{"n_layer": 10, "d_model": 128, "n_head": 8, "n_kv_head": 1, "head_dim": 32, "d_mlp": 512, "vocab_size": 8192, "activation": "swiglu", "norm": "rmsnorm", "norm_place": "pre", "norm_eps": 1e-05, "positions": "rope", "rope_base": 100000.0, "rope_fraction": 0.75, "qk_norm": true, "attn_scale": 0.177, "bias": "none", "tie_embeddings": false, "parallel_block": false, "init": "uniform", "init_std_qkv": 0.0265, "init_std_o": 0.0, "init_std_up": 0.0265, "init_std_down": 0.0, "optimizer": "soap_variant", "lr": 0.00793, "beta1": 0.95, "beta2": 0.98, "weight_decay": 0.039, "lr_head": 0.00861, "grad_clip": 0.5, "warmup_steps": 74, "schedule": "wsd", "decay_fraction": 0.81, "decay_shape": "linear", "final_lr_fraction": 0.05, "batch_tokens": 32768, "seq_len": 256, "doc_mask": true, "train_tokens": 154000000, "steps": 4700, "dataset": "wikipedia_en"}
Each number is 128 + 32 x the weight over its row's rms, rounded and kept within 0 to 255. Layers, rows and columns count from 0. Numbers have three digits each. The size before them is the row's rms in percent of the matrix's.

# layer 6 MLP down (transposed), 512x128, rms 0.281, rows 29-65, columns 0-127
094:139156060095165160123136126170142140123101136191157096170087167152097099205122108131114104134111161119105129122189176108089113155168133186158148062197112118137149180135118095100163126090131112196087153126129146150146115136132100134097133137103122130150126097078085185156099081123149073162140137073091085127191156132140180159155185151184186159127122129100160127143069086121124137105110
107:117134174156127109074090117104114171115117116214104155146164146143117086107120119122066117108182080181158132127205108153166113098136150141090106202152130126157103041141127114154092125117181131125107179131174159160087101112152154122117159121145120061121100149142177153171148132079113136167181101167163140121099069149069136159143099157102153099136125127168126099149151111108133135063195
096:129117045144165124134109181124119103161106078148132113096039140138076087156086134151144119109169105127122115150177121129144115130113157084101138163187147093105118139100121095117159088071163112099152121048124127143177136076164131118114111190117184150147185181167101144093085160114131143169209082155122101160123137099128112089160134096118137163111162139135105123133095115215168121103168
102:111116121137070095077114139134089130100094130088062108169124157099164139147146136139066105103147055148092084151101119107063190154162087114080127093095125131132090141186098129156119109101113112091098195127140146123160155142086054153106134112139087143135100169116148095149103173170033124110125138120140126105120188134165153158175123083130102080096162073125195131158144132113084121103133
109:134138143134108127102137088126137075104086092120043173161122133151161079136116135144163112154165113115122149137169108217158085112037077156146147093144092166135124104177103176099179034120120110064114105125148124094154126096089073091053126119129132160179101141184120156132118121148131066116120109154085108157144100119168133095087079121121134124134123097090096123140096150113081124137094
091:149150174120090137158171106122088144121150095119140132077071154108168167084135129167108175079114157106151189144093110144134145110139039144150133127093096182231150110209152110075145130145128145141154102102129129094094158120153147099128144126123177167168114159152123104115094155083133187148120099117140090153176139040116169182133138157137136050169141138133113133126175146111101135120097
106:101153134140129122068112127106105141081114136178166161092135137148126108124111153127088118106169130119160142078114167107170169167177115176085123213141157080104099149153126101131156148127051133140115155166151145137080137158143168135136101128067112111110153170177088163184117097116144063137053189122121130102092167130113134187127176141112179143176166062097129178166081158170135140156117
099:091093167128153051094127113128082145105104145159113153066146139163114096127176103172162147102118168157125122136140149109118168200148166116101109098120122113113118084098143131183167128110147139159157122078097164120163178108127089070163037117108156174135156139147094108152085163088102112089058139098099121126125155117161124101116121120091085131130091147142109133149159094177088073096232
109:107082188135159102075135160188129145077123228111115143129126119119134097103104112162093170139131113128153066124094161123128146073082089123087118173112134146093125123081178112118123106095136111104157114119153064085144160140098131079126089110142170154100161135167146155112111110134062128144159100175117092179082119114105168086128084092199105112166101126193082094199136124136138094087115
092:125176096142125159146124102155134149181158153159155110182094169119169118132151142137090166056201155084162140160160114163099056069102087192091134157124112147139107095170114107082118090097138162119111115098142159103136100192121080100134174127115134094146152101215132128177133153127141124097097117126097142141118116078131059168151083087149142180089160148153077092114090116140122182142120
098:150174134128114165169153138130100117091112177143166084125131128133181109148086134148116202143112133131095069155134172134051066098096147105101136128131123134109121122173163142059157123064159156124120156107097170177138066145096167151161116113101136140163129105237147203094131156123199113119131136117083135105092112138149176066071098137130123134126175120128162114126085114171093142126142
097:171162127054120219166138189109168123066120150106125123118197139108180132109157123149124136062165088162095135115130147190125143118121100107191103130116101121160124139130178143116124126134163066170166135138129132103091111136113156169124167064148152101199115087214104113193155122075127113098117093103115109088129161109138094123131156176106125103115086109177150129105146126171158081114142
103:105129178144173137105114113131142119174164154143206110112090134129141136186053117142137121116151131144102141153145141120159141121163113145084073115188123079113093197136203074073122077110092148132126180151159101110173096167151138180123110121122116172143119096198141125151097105148133157155129188171180147194138153176161136172183142145130090169098140062126120106103146103155102156157126
103:155140184175078139155129161159142123156115148114122114128136096146150124172075051110144109115081114144168132137106117142155070145122143113111077187113168145135110114180108083133130113191110189225166178152142093097101135146167099133137126143128087113179095083045173186151159144149098096116118120129125175081161131121119093108071131134076137100120161093129174124087141071164110106119159
086:145131124145168184117146138094114161156088183096168094158056139075107152116141127123132119171138149121128111080168139072089134077097156068121168094115092151112144093159109138099132079122158189117130162092111130142197102142118152189139109187104112156143163134110151136138134170124185144147120150129062156218140090159083171154068070187090167115157142088130145137109130135094158151139147
107:143117150094116072096107132109094130101143109134170160095148112038208080123126162162071131142128116111082122116154130226155163120158092158150104137161153081113044124169154114131143169159113119153159130136182099145173137110111065139143143160076136152089117156097155122131153151117123116167068150133115094157147143107123117069110113107160051104177102122197151127080148166109138161145117
100:080114203131216166135111151110068125048101165114130115115148089083125190133155171141152152143114137084126121200148163121087139130111171189075076106135109151118106132104119154117108132112120111100176110153088176115134157088134156180139126166140158144171131075085083128134135115099074122106157122102177125128134125164088113106137080104108151126199203103111151097160129091073159121123117
103:166110186134117124155142138128120126098118058134160066110134162172095103147149127105139122132118120134142181126134095111062121094085126148156118063180142133164196148139145157126133086116095152177113122122079185093136156171047122102071102072147154172115193127140122152110166093146126099087076112168145078084120115145189107155082120183130142114108131091154161147166148099128209119122088
100:124083114166168116128137144173092119167084091177094095055153133135105093132122083145071150060088096084148166085112063131124106081107062120149192108121158095142105144128110109130095090144115175090194133075092080092142170076148151099125082140109101161108121175128149138133102056188111114100100115077188114164113152143150118124107132109149135163155144085089117161129124123122101154131089
101:075097120132111104108071189137139070110175102097135143127172145102122142173139090088141143160157092104063067128121101117170133080131175071070083111127111205133147125158161173120157148112114117126185093152137135063124180121191136072089123119083108128123093151107116109148080124104100115204163112119098084106085123103143109099147097107153089193103173129148150123113144161087152156135156
091:101069108114124126184161130138143127148124135156149166126120151126151162098148146096187120091190158132138115100151144110148132129157185132067116103151104082159093150093172139120131140107108145100116170142074178147119104104122126132165082155130103135147190077137174169164122163161134090156144163180135113111076140185099095208145149049192100182127070139141133187155117114144198122071119
100:075122117129133099138141087160122183151136105115192102124156225184193161092121159126168097118077106174140169153155151118122183120161090091176115163168141070169156060122079095101150134111118116097126160144119123138136130164147155202128138154177085151112134094155105132084125165129064085136157153101127138096147095135105109119112151133094069149146092140180143126144139127146051159174104
100:138069125156119124089130114096175114147148172100098128210164121156147115133122123078088131169128092090137111136169078200141126117151181136146130073104054070152152165174111171099105109139099167106194119174091164085073151083098079109131047101145097141093186124090119100146172094166090100093110129121157121096113126102138108165119125137149149163087124181106158130123127108180117112113109
093:145148118116117119123085135094171138105149141167151091134104123142142072047154111126174064119152171158144119135162116181173068133114100158166124117157145176154176124108051152170151144147089105136117104054191079112103112154141152150068144091103099162149100141153161152156117099170028129099117104129150100160125123108167106162178160140139116115129137139133132172198164098137150197130114
102:047105182124104121114162126093117077115100130146133117169208061107163155081103134118120145183150096080066122134164097116108053137209139145107121125134138124100145160125141092084103129132150126152148092134141102120124132167165156043080125166168138116176135122129085143152083117170096176140175205115074144091136111088101114129145085117166161175112104139126114122090111104157169116155129
097:095175094162156080090106133099141100131144121115091128107087087116114105132172113125213158091105098113186122116113113127176130127108078157152131116193170142097126112221109119151098108123106148058141061108113110172098085087179157126121081089127154100153101093179095118070140123098133099118117096102105151113136156192135110114103076071156127141150085174118149115117115105168073064136112
106:101115137169072107112137113134100130099091120147138103123142108119150081131076065126098107078171114162154158175175161114154157124116107142122218127160107176145081177139122108157119150146138132197140075144164195086150161132102135102098150105211120078136176082193164111160150071083143152063101153157150101130118100100097113102143145127148141104108071098152134195142101108152103142106097
104:082124147142155179104118150136124125134174052055157107166159116147148088106107117112102143152073176123087082183135150067088106153117129103146072130112154084149157118154097193159166165045124126104119135146161098110108154076109167102129122169140132125110152098075110108161169131149101102097155160109180105154086173039151103122149143144096089099134159123096110160161106133131085110087180
088:135113102102188111128060130105132146103127114141059148119116125141135099134126127212115119133173107162130166195187130138195104202117096159154077124118146058143120178107137163119105188154138143137198104164123139127102133138154204110100088068132142178146085141163095056107144207125126129139146137124144097118125139131116116135157143140149106076140124131093095139128187091118147063161110
096:115107100137125112168122076087199069116107143113071131184089195130140164120123131106206049136060081137109112093155097157160144116142103143096146104078120138149111167144097115065158172141135167134111148139117077155131154115090158114104096099165065152106105142070138114142156167154147134147113150110153152139099131061164153109126138115060155120126137101120109146106142161084213139081096
102:138100174136110155111149156109121102126099082134129102133173129141159108145186092147110118203109203151099192093107178094079141062140114126134108119125115115117107126090144098132116090197155142101092106125167193062064127157140130128136178093088142132150103200105182096145139177126128126123166130045134126147127139139138142106086117151149177156120160100141143135057108109090073155184093
112:101118161123133123137135135123154160042125141102153132148105151118120118103122180076164087148141174219088110139088140102096126157113119098160130142146083160073158153176092150109151135067101172052079191140099177134121136125097147141093124105098082147098154135201141154112149112108165171148091127181096092134121141101135185108111046118128164117173138106120136096103138061142158179126093
097:144145171157143178111130191136118143144148101144086209133193097119048097180126172104085155150124091123164122124127093129107115037142125111130176125104127170159110149105126128101136141145137072067131172132136129103120122113115139100138160170095115131086122157088184134087139130123169142092116140135145052166194153082112167110126151120162156052097126128176115162118055139116187154153144
086:119127141104117131135153158126170119114137132137109164086131174147152183107129115116151155159117139105119127138132125218138111199124090128136137103154099074167114129171096147144166129127112150151144059115110108191184146093111146094134136092149129113139124136112061084113112195103068115102057184087158102157123207055034132117095093063130087103149112148166136111167103161113140098147112
101:125129083132134125091196099102135079117053181101163146110176220137185088091136088117166135130108182132146132133076108157102100132122155110163111177117135204109087139130148149112187133161106120129114134150148125165110133114083120170186166136103157155100122094160141095132115098153154127133102123108124126064089144133103192076105086107078154108170115149085098116169117144122054194134125
102:179110187116136080104126073206048126057102192147080131090150155120139197180167170160155142147134088074119167119092154155130069145184168105159168187146111167095142142140113136130121135127162120109102089100125149221106141099108122090125138171070148193113144099143129131120121148151097140104115162134132099152132147116130140133126117122177093130106123108180103069136134132136136080139099
100:137057140109189136128154093063181083211161105157095132085176096149093114112133128142137120130181031127151142161164090152110105098137120093104148106182138163114128096219087139153145146148111135102139129148078118115135105129119155084146128161129141106101089136139176136057177049121162087099062122132151160134148078107146143154123085114138110151076124155184126115105122143127137112123124
# layer 6 MLP gate, 512x128, rms 0.305, rows 30-65, columns 0-127
099:157139127138047090113158135148087172093180145141106115116140131041167101144115101156091102123157140145167147112095150080133184129157133105118122137168091126096136156147152177095130128194151133145086081130071126084131162148083145126112119109084163076070095108214136125108121136129200124077113145134068084109114084081173106141137146171142138186104176147161128090097098184126141142120108
101:160081149070151102106114105089144076161140101100105109089112090161194090073050158132103139122100141098141110103174079107078153066088093090159123162130133136128146151151179130129150078120080147181184057122147141154173107113096182121074195145117134135160132157142122104147087159141188110081137143127170160140090167112098095132113147134149127114107147099120085105100089128143089170085165
098:166117137095132106061120120107075122151115142151111130157129138069203069101070126116149180155110117111135124110186163192135152086127112157095167141112115087104126116140117166119138072121127110172142104120101189209132137121174131124106128169053175099091155097148100124086129127093121167171112131126057162132136117134150139090103101132178130119130088083085048167106109170168077149108162
113:087116131088122087143109121191107128129056105131161085168172074153137084108169196097122112123093059107139107146139154146121076077121115158141180133132119084102117078129119179149133031097111116144145088144056131106118115125113193061112104100089095108151105123143166120177089090130116109146100179120068120125146131138137154106137158136132190156113112103169081156191132125102112142140170
092:134179083152097087183142149121119091140107130165093123150117104167109139117154112175129179107130130070172089138096160109131121120162112130106109094136144135139192128083100140044190153099076156031154110169156101093116129159124107090141131083098178129159127104154181198140146107116163106137145154103129136112178156076178135123178122112060088167162177130164135179118147083111109144118097
106:111117085111165146130090152142166118164121153090149084192174103110141132194153148137158136193101084094081104113112160104077105126135079109147080092145097077142115102126157168161093091198115106123131065047139122184162172088146147125095107098167144167146101084132104127133112134099134152079129102111123156122143103119123157160143075118160138074111104129163162112170120025094088102142145
104:171136055175104134077109096113150067109181101116145079115193123126099117171153112124114200146130122182077132186138155113154097126146100164135093087080114118104115077143049078110121117107182155081167138174150161170140075074095191142138104174132155157129134131131163090098132143131119131117118123154152106109128137144139137120104070130155078134148144189120141182100072144083141084119101
104:144125132177119156066079133077117141106140151118117145111148094098177151118139093120099206144140161093154092164109111102110109154106087134110114199155153129086170114102174095043133132059082148104154151145146145078186101105155064144149063140121159130112141104141142116114069151143118171146131113178135108157129096161091171092107082111109112130149087125158137083172138096125166056084073
088:098164075161177133085138142119145099163124197109148123193129147122088149170134070129104144141117101086117126147172078163154089174078135097095136147118120107086151089182101142123129056114180103090152156155158150100124133119144094146151128142098149089140132137077135172137100157132199090164152083094078122032126147140095150175135175125135133172170155153134080146130173124163057131159136
098:089143128150151173136201129088119082085152074143088060186140086126143088157150149118079156199133144112145126089107123149177141140146104122128053113102171198120101132112155154192115123166125094130133146139145128102144101111130115132087170095101126088129135143068108153101176148117182091102105197127165064132133106099067149164108112116108157124102162137147135118125126084056077112117072
094:152143126169184199110172103158121135130189139124132128132186106114195140115168141138156157091187168171043151093120126162137146109090124078144107123168131116051162117071127132116151064124138086151123076203159138110099139173162117147139150147110139126171143104164129143105110121097098157094164124171123130126159128138140193197177145166103162146170105149128158147091159180080096108123129
114:089075129117160188137182105136121113142128141122188129125156104120152140146132110142114107176135188122089164119108105153199108151155121125083133105196067099065100146117129098109112151148140101125150142124132161127150068124138147127152166020138137172149160089142094138117048108094138081133119100126171181141109115100104096182182197161119079144084132117146131110120132190151092177088117
099:172099097132137152092087165100101130108149150171164095098128131114152160135116150170093088162081090126152057162105112090118180115122135142153136160120095124097122054098134089081155110107116137121109139144175085151145139159092157102116109094145097097125095164148105139179101159173105143112178157115132096097214045095143162129109107099122134166069171114163173050152165055104124120138175
092:090195090175132093063130127135122071147095128123137119131165099140092144110115064132176104099138186132131132214154165116105146104169085114136126113069121116118122144114122138081129087149111145214138128128152115138162119184158070084120138114176117075125139084171128115149117043117101127128137109162115182162155180132152136103158095102084161143188089140158137162154114122104133037126145
096:073125070194127146134103184148132142084145158126141129116118171132066158089125109081087113107111099163145087079090118156094153141097165167138139172107076156128140140129155121160100095128174131146112175190153094152225127100107186162101107111125159144090159137179129165138111131140156201137117132049129135149120129108165114075073168114110140136094169180182109097186121153130138137131106
102:180119069082125107146120139096168137118202147156118139092148129133093119130145157144158101099136127040104068115112108134128131105125075120103185135138235067105186139155119151134109119125119103127045153105093098100179079085097129096123168182134151078150101127170176140121101133145191130181109107152156093141111146138133123151119130132159099151063096173089110156072121116152118101122155
110:111109058158149093051150090139150171143139090127127114098156134087117164162102144120175130111157138071112113142100136106171085123096117093114081153120076103139203084138155156045104108114149079166097080069140130231136067138128106124119133124099121092146143136107083125133108133095169143179122117113138101117115075095172111150122148173086049112133147155145127141130136132161165116082178
087:046143103095192141171107163142177109117070106141104116099169145122129100110158154120085171098143099138141164102112079145094082066144159072077134104103111159130137121135139174089101110106129182113205095120119125143111100180125138150133151131140113168118152197172177112103145118141126082173120084091194108190151107178153172106151149118156079142136120146174170100113127145132111186072150
103:123113153171162114073105109096148098108121133068093111146153094104071173110142091070114137123120133136057158179129117138168146109164169128144114066152101175088199098106109131150161115134107146163155120076105135081145189136119175152069138115122094156103147130156083079154115100083082135204160119140157058133118162144088128115105121113170103201113116143158211128118132128095151158151142
090:129208188202125113106098110160111132114145169161178144146161140128101113168109108075112126109097115162059158128145147074150090128129080131163131172055086132190149157103110089134131134106171075157181128140137094130130139159197158120126148095110146180100150065171106116105088154063145121127103106160142207155123140094111127089182156121105100099107128163122106140097116169116091150172112
095:112105073118123183093118194094190134093151133098114110083102066170127113109118114066152097107077120085145152120147105126106153104134078074139152098115154133138108137135080170145125150131107119089145138087112118136067144100103115057137136100117092140136129159178189067087105169106197103114140135154115081186118180117129179083094094114057113167111122108150111141066123111152179130167094
093:129126145164211121158167144146148122108090098105143155151188047141064167138146159106128121131091077196125108091079158172152104137117125158149135153120185176107090153139142166116189117159160100162112161107109161152204091101181117155143097158171139146114095143150123140070167124138140077109161192138169155125132110123121152151117125140134168127059120069113144131122064175128178117159129
088:188147130180177132111137112136112148068105105174160144109171126121134108145141125120153150189128178194114082101106130056113119176165103110159136137173141159140188096079090158105156136127069136146092149059139096110067123105075180120131166139056118144152110150177172126143131153109138167084169087140155068165130129136126149110176123121116110156096149148132068118104074086110179126083113
101:147122098083132102066165095096163185069114129093119097107156151081121107104141133161144198100136177166106087055136127104081107168135075104079106125139159127139159145105109128078086078165161090120125155177149148077156120180093106103081084131123177131096131154164167125132114103114085211123123157129140183150122057132163162143143149099151137180097168166085128113138142122126158142080117
112:123105218133125132129085187180145146094150178149057126178190113134093124146124147133128104127195088139134109161105139109115102123128142032159098111145115140173180136121137127150101103163143129091088114119144171152130123141100167084191096141132119051134156193137157159072158186148175137120141061162124125115122141115164133093147120106056152124134105107116062115108186132131156130117108
098:136089189186120116049165144153166107109068117129154128080151101150107112169102123161143145079171134140155135155167120172172138067114078171138119116153100127132126156141180109165082119200144187166143093178172149202123110165086115102100190084135132128178109097121194128103165112109086113140120142159099128214160100124143069101150140136126151137145126154126114178140120146161109128150128
109:157139111154173161153161162173136112195142159146191086111129099145130087044140194133155090171146137117090135119138118106128120159175091151117106163138090132139113175115104137109105120110150171171105127132186119101093159172116121141127089181112155144147123118093062111135090178108131152103108127217125123126128112182142159112129168118180082055166159184125167108173130162133086126140207
090:145134116134146124111151113132098124156066119170121132112145137087106123109142185113152142081117121141173155139150171108104185091227111124136153108122153160164142116092069149116108049176121156083118188103137129134095213138121115114120126097132199133168116186119108130208161148087093135075119189152167131159102169124129112138163124083084169073140115137152094152129157135166081106175092
096:152105046095148150152130197092117093118071122141069148088079159110175131120139098102170092118136175067130104116147147124133135178185109176078131156113122148114119126123172150057185129114126122136133170111103142171095111112086104091138106127128098140114108180191125123032148133079127126112128113146126118175074153119121173113108106170084144171078134120133082157106182179130123181148105
096:150143082113114137160151152104116124159116180114158161169109168135097181161085132135141101119144138116138098133149067198091137073117104114110135181151145095116088180177211109151155116142131147141126156168162119111152100145147193162072136162169137146068142150135126116127134098135108090139155085098088104081139148152209077108148104159143145052119091118163052079120086107175109152166151
126:164143094147106073077179161115151104086091137090174115185119091131138141093177118158129140139155138173132130117133138174116062179135129102086125108155081127105117169157142168137073142184115167082160158086096141106087116157095139093102104140123043103127127147132099111079187177167133165142104159130119096161135070125108113165164058085072149080154118084127099153129132109173093180142134
091:129165102184177171129146126151158157175119093115136166126208123075158152156168121157147144143147094066154134119142105091103164080115106118133166134144202118137169135123098120103157154134189123115120084108207138147124113151072127094131125106151147175118128088152152111135127176136193101133110114211145077162204153095151095090167155125136135095042117146154085080114131136122163143095144
086:106106141107167076096136107135144133093187136128183167101144176143152131152081116081140117106097118093132117140145148148084106154143153159125114112153126077170160091112242137100120108192116134173126088121127128136137189133152090186114123108161118202205098123138076109129123128053151072093121092135138134112159078118092170167190147120083177110161105157110140117103166134076120161144135
100:137089106171060125135098138089108097077049167186137162139145131084099132124176102066117135162173154150132105189135111158126071145116123081110109130073130126125127173116164169088176125098125100117134136122163135151124097118099160151198168087135151126170129095152155154078081095120135098095171112091119199098101144100136182072125099151117148111146086109143143098186173152106110061090132
101:139145157176091210100137127125164134146149169131098080108061113112107140102077087104115149165111137161126151152170138146137114138129153105136180114113152170103069142145133191149109082106140125161165124121104071191169162155135108163117173118100181093068103171171123121131063165119124204115196110099137094117103104112151136125070158151088151043083137125105126147126156089124095172126120
094:180132102127174074124080098130122092141164143149112142138115137155068105165108130122109092126183123175201117111130128196145104173168133206130176195148113103133120149093145177173129135166079122109143132079147141089164131106171138050116144146103149164148114173142071117107092120089132156154088124123125156165103136130136178134143139093090126065143113168196182168181143183130102151152141
# layer 6 MLP up, 512x128, rms 0.294, rows 30-65, columns 0-127
101:143133115139116126109074096125136100145125096129156082142140116155120162176095156099142121099149119110105053194150101107191130098119101135143152133194094078142142098125126079114150157136123169192080109139111071193144150073124089124142118084094144159101150074159166067104074140145107166096160140111138178097118130126089163186123137133120056189121095143161148041137114127133169122185115
097:163084155081107145128160115072179144171154128143133124082120085183128164087118104162092101133100121129172134096154119125118131055100137092155145156132188163082081128163156193145177091164065126139183086178094119168152068151104124103077167128182104129133174145090156086103109120140190149093096083099184125121104149124135112139106140136157125156120109166084108135124066137129115094061132
096:143132131108158121084106136113100096154085173113104130154117105137153132107177132138152185161035092167080102120107166070117160222160151105133168088139129065121129109143159099132131145100159139162076135065164135130135177150127106071131174140142147146109149187118147098075097113132089166165160161091172039121129114089131082121114100096153134161184160095130147125144129081116146160137177
104:094121166114101118132159076128148073089101134141177098152162091141130083105161126131125152133154098108148153107140111152121130096138131179134137139091200104078199070144089138198098067137170133182052084201127118117150155135143155092178064099137123116126113111185131141122113066148120126105119138147135181165159197134126126097134173143072159099099168098121123183115133148129076136173131
094:151101139080190081038171139112096093147160147104174122089104163118169153125119134165134112117149144202133140140121098116107151129054130160120172100106156129103124132108180087135136137187182121180129127059128119110170125117139128086143112134137103115161033131173122139131102145134175132099149105097104103128033095107077050138086107146170167155163124117114108105099132112083143153148125
099:141167159159157155135164077073139180133166178067108115085092126073138096194113120158158162112121091105127157114131176147160187119093129095131133138154136122155128125111137112135119156130197145118114092078147192144118198065154139123172053135153130185074099126111166109117152121114096153120187044152097127103103109108115108066100123073103088155121163156115162109175151134128139128105157
102:130085137095148141171136143094088143132184144079181137228128204130119110087106106093091094118161122092115134107086116102145118148047199100098126186164103149120113143085151158122096153136099085120097105063143102089148175110185054125086162073123144079128118147116091150146108161141090092131128097133123093165151136147087088099166184113091149156133118142136104073118150144139133126125142
099:149042142116132095049118125125113106063073163099144121071119138081145088101090167089179151142176183123078113152179131168153105091141168148066130122149114130129154134157122157152124134166147095184091142098091095106173165166097146094138154110109093130136150146160094106160174154146134154164141108073125142166172117095116199110099114106169174144088128172133116171105152066115133158093119
084:057131069137126153082155174136098133158112105118095117155123134154088225133164138153106182161090105112080092120158108162164169152141153093159131146128107106085103101143082111108149098141153073085131159142150177096137149089099107140106107095145125112135135115131139193105119128088165094209129078092048088078115124121135158132115167135139160139160134148119068096159147106182133210114156
101:059092175167196096157071134147138105185101122127140119123163143069153159130194127123091177153172139126146147128140081127204149142126106052137091120115169145123108137158086159100131095111146123120090174124149105143199153129155102139102111085115113145120083180093177116110103123128062134140104096073176077110128137115060116174102153125113124098107093132122115056159057134108133145146130
095:162112095126169128131102135137125156107151146099102112124121121169121154113110145115121140150105077116101160106126144119109132116162171074117157183149174126140178173145141116150111090158142085159196105132094105094076099112162110152116179129139178079146143177188104143113102178130133120128139071169185085178191150160164096104111192135049163082129076083113127096071081153099112193123074
113:109123117088152170172209092126129110133159114136169100109098122136134114182121071191064102133145150099171180126130094140150104171097134108146161067147108110111094136096177114095155152153105084131178086071169127132122132096126079114076167067108120203181158102143103137098048090104135116098088148112137163171122101158074148137182172157110116175101132089128149114109100149154112113120148
092:176145100131088162118077164142155148160083142158127147136156145114172121053144140120134142181105053107099082171128144084192141044114111181151110112144096138116111079109151092081191139145183107177082125099098146090144131099142165173130141143133099102085107125136123112180149132146136137157118089098131105082194150116091107175150157134183138124171166105139176085118174078119093082143138
094:104162143092091126139107154136143148118058161143064096104128141110143188095114092115184144162137203118082113128142159079130117157199093128158161087065085143155131133186136137099068126200083180091133167138146136138169104169099148150111103112212146121095130096113153119118104091090106119126105112175085172102157168128163116125116135137093141092197103103146097158143133119089155104159178
107:125066155095130132161178105146103103122135080105153103129150130055125150089108178167110164137148165133126105068083157149132150154063122167109124127185161142108086142090141161150089131094107124179093166096149084131157141070084143102120139152158107159113143177055146121093152153096110167100065158126117029126171118098134117089084171121131153049143134123127095138127088133074151114097103
095:121109185150090106084095108148138150112137158101153116103080138046159149181102131218142107114098109126190093213094108115109158200107144145173102154184112169153139153141112129216134151120118136139138107200114072131144099122165144130153127072150157117059151163109102100126168124139127167116129074131150182117108162158120131091111120146084136174143126130153139108170143078139113078130113
108:162034097159127111105136127156088174055156136196116097167133142141113106140094138115115204135100088151091148202150097125127092164053058148119136123118150145151148100187124156125132195086154154146084129098086129133111125186104122154139197156114141062102145154113139170072149125103168099142150134120136131138139145113120175130097137195106100133128147064111141097153147157134146160168132
093:093092125074198119116092163130120208135108107171115088160181130182143094118123150109114121063126119145136204112089099161108131155142158143132180145181109182150129104151063141126107073147109119101195094126137088170123151115068149167089102143104077135094126172143176116156114148107101177114112138093183115158123144132198146083080117117158097119137118157136119174082137135143139195106127
097:155186113202094110080164105108106071085084132097120175126101127134130124119138066153152166109163160163139119120173148032106119079144152107078171111151100161138105179183123078109144070151084081144123140126063127167129139103213105101145171075152118116115129107176170138152106099137094135129128136147087128140091112130133079070132165142159126164099119115110102154144120110128191122150173
094:132171165150116098083103116134077111073145138147094211134098105127121097195150141079114123129026131144101090120137168085135159137092109170153126183093112127131141137060098111145141158074122114158125172078122109152193133123149141109147109042125153163087148099188122133125094114077123104183166116092173191129120102145118171125137110131049131084080131130146114132141140151128122165123144
098:121101186133164092143120072171089160199117112197110153127129201096130127097125189132094094147184121134094141187110102089157069141106113163131135148118094161113122100107142097075096079075113108158112077151179106092160145138141123124111125142179128161158136167094077195155178135148128102130172112102134157056178109174134166166124161141149127094174108123139151115205116126138119125135146
102:106152129089066132147151117148112135118114101162170137082140122101102142107104162121160187034106110156124121182142141102113176065086115129061084121112156132174086083112108134154132189123117096142076092118120194049111167097157173145137163135108086108118101098126104179153142089153111110127176198132089108140075110097112110078176108150116052119117142144123118148151100189112127124129113
087:148133105162112183100185097138134113102182137094082188105139157168113140131154170110135107115106128129088149158097075104139162085127158136147132147153113124171130147119140101127169095109122117172152103096135182158064145109117127132158165123106139108137123136186121163108138095141127185108161086120128168205164123105152221131181119132156191166150044063108072117086159157109166181099166
094:124149114114134120112122113117179137092084125100122086123096123057101105111120129097136116078127169147125090069095115104084122150124057095059146133125120084119116156101119158103073134176142110110119188141110122084123112185132105169034071162118144156120141206165162066182144076120079174168121151089135148153144056125143146114134113057123129158090130160103146142095138071147105107125123
109:069125174116184157152116111138106150124131125114157153097123111133158139156188091118115159124154173143155133031113136151133147101150170143083065114188097123099100200122156106154108165153124174088157113135122134139129117132141149123129136116152126164177074203086152112163112133149143075202106139176155132123114103091131150211143166156114105111067125097127029124134129144077086149117144
100:111145071195135126069166107166160080147115172113162105175112151171144133137148111167061039164097175087145121125076112110192137118170124153133158124131104158090113109154104119101098116071095115091124148095104153097161077133138108112105104105119156174092133143100087087166102119090162119089140140110151097152054145113133139088121127057062161144103165124126156140191147126110106184123100
109:147080123076118112104067085131116136100088157137123139138108134129129113197111118083151145079112161154151112118128150142136155095131114072148129096126175187122059153115166169205157150162133118039150142083150059097119113154107120079109097114114110163142145123176121161138123123075138046103102143081101189155136163076101118166119124119114145191102149132112072166103113071110130136107079
094:164081145124137137125167162148124134127149141084059099142146075219187152138094055119092122122151108120155113135143098174134119167094108113145170143153055075090112201167145124130142147166089125182097127160096129133120114135139065142128135149127087115118169108121119113055069120119155138201119088133144109089108049124140161129121187195139092160100145114116102106175112149123158143150115
092:121095134102103127161131150122152116105133127160125159151141118133136096116177138117096209107149100121145129093182138084113126095068156215128110204098118127148131152136093167147117136160134112105073131161150086120136120129146153150121116153099123176185162144154081154152000162140186102140149150108109087171172145118155162172097075079093103161107114156101169117133140105134099120082072
101:130124128148100170113164129113095056128124130143162136088152158123130116156109104111133119170139157111095145080192166136088158076197131128118087111135090113142194138104093145128117182118193076157132176117118166168089113104150085104216126091108065134124161105172128110154209163136083124158108107116185159097103162068109199159141158128121137196141101152148123120104174151150125123128122
117:121142120078115093067166175137155079117109162148172104140144142118150189091195142126101114169136132150128083135121125169080040167119144185068081121161097151076145204146109162079120134147109110088134070109114106149078124168076131117147148157118072110123105159177114108141152165150095164163103132099079072150134083115161109164137091073135124135149135149123150077106112120143074125168121
091:129153138154102080154140212094158127126130105106136125077151118125099159079075111125124105137097134126111162131121142133132127127179092155110120104127074179121104119115069160122142124080173121089096228132134090142157191155090134132105114138173171116179139150106152061112128176165127150123160081200122142145139133183147168099116185100136137118178161228125145191117148161121173129141111
089:067166134139123153110103170201137143098099028149152148145142096078100083139164156148129128107111105100095140117123104099139158169139149123123112198138101146107166104143089114155157166127093080092135121064139151117043126135095136088187161185107103118094111149157167095144129140173136134169064147189125145122121104148098174156088107119109105149147193126121121142128075192156100126190123
101:153068052143112122155155169092092118057090146179074074149151118091111131126154165076164127137138169115106123123175211132164189129082093061186132109075160125142089145090107121048139170108096063137149180072132108132168110128118101155142118071124146146135119104131140114097105120130110133144118107113099148129125113124156141106156061152142163146128077113121118168159159100120114138098183
104:135131104180097108135105087217079115083099144136079178105165158097197160167158155106107166093137142138154162108103051171140126110104130063129140126205154171137161127144174121098095110157107146137120110100161150086110173102092129109150128112118090193132115145158155073128167184157116130150152166131116094137133143098078088121171136103121090189102123116095093096121161174085172092158132
097:066110205120110095066124089127166124132166139156155153167169160117125101109133131088103123142141145119125139148155130098137130044152110101111227077134136145128141157133133128130080079120186172159139125177181130139117195130115106144099135122179111143080129112135131095113139108154182112115112127136096146111133094117129102096150094121075041138171086104137136082134044057079103153100101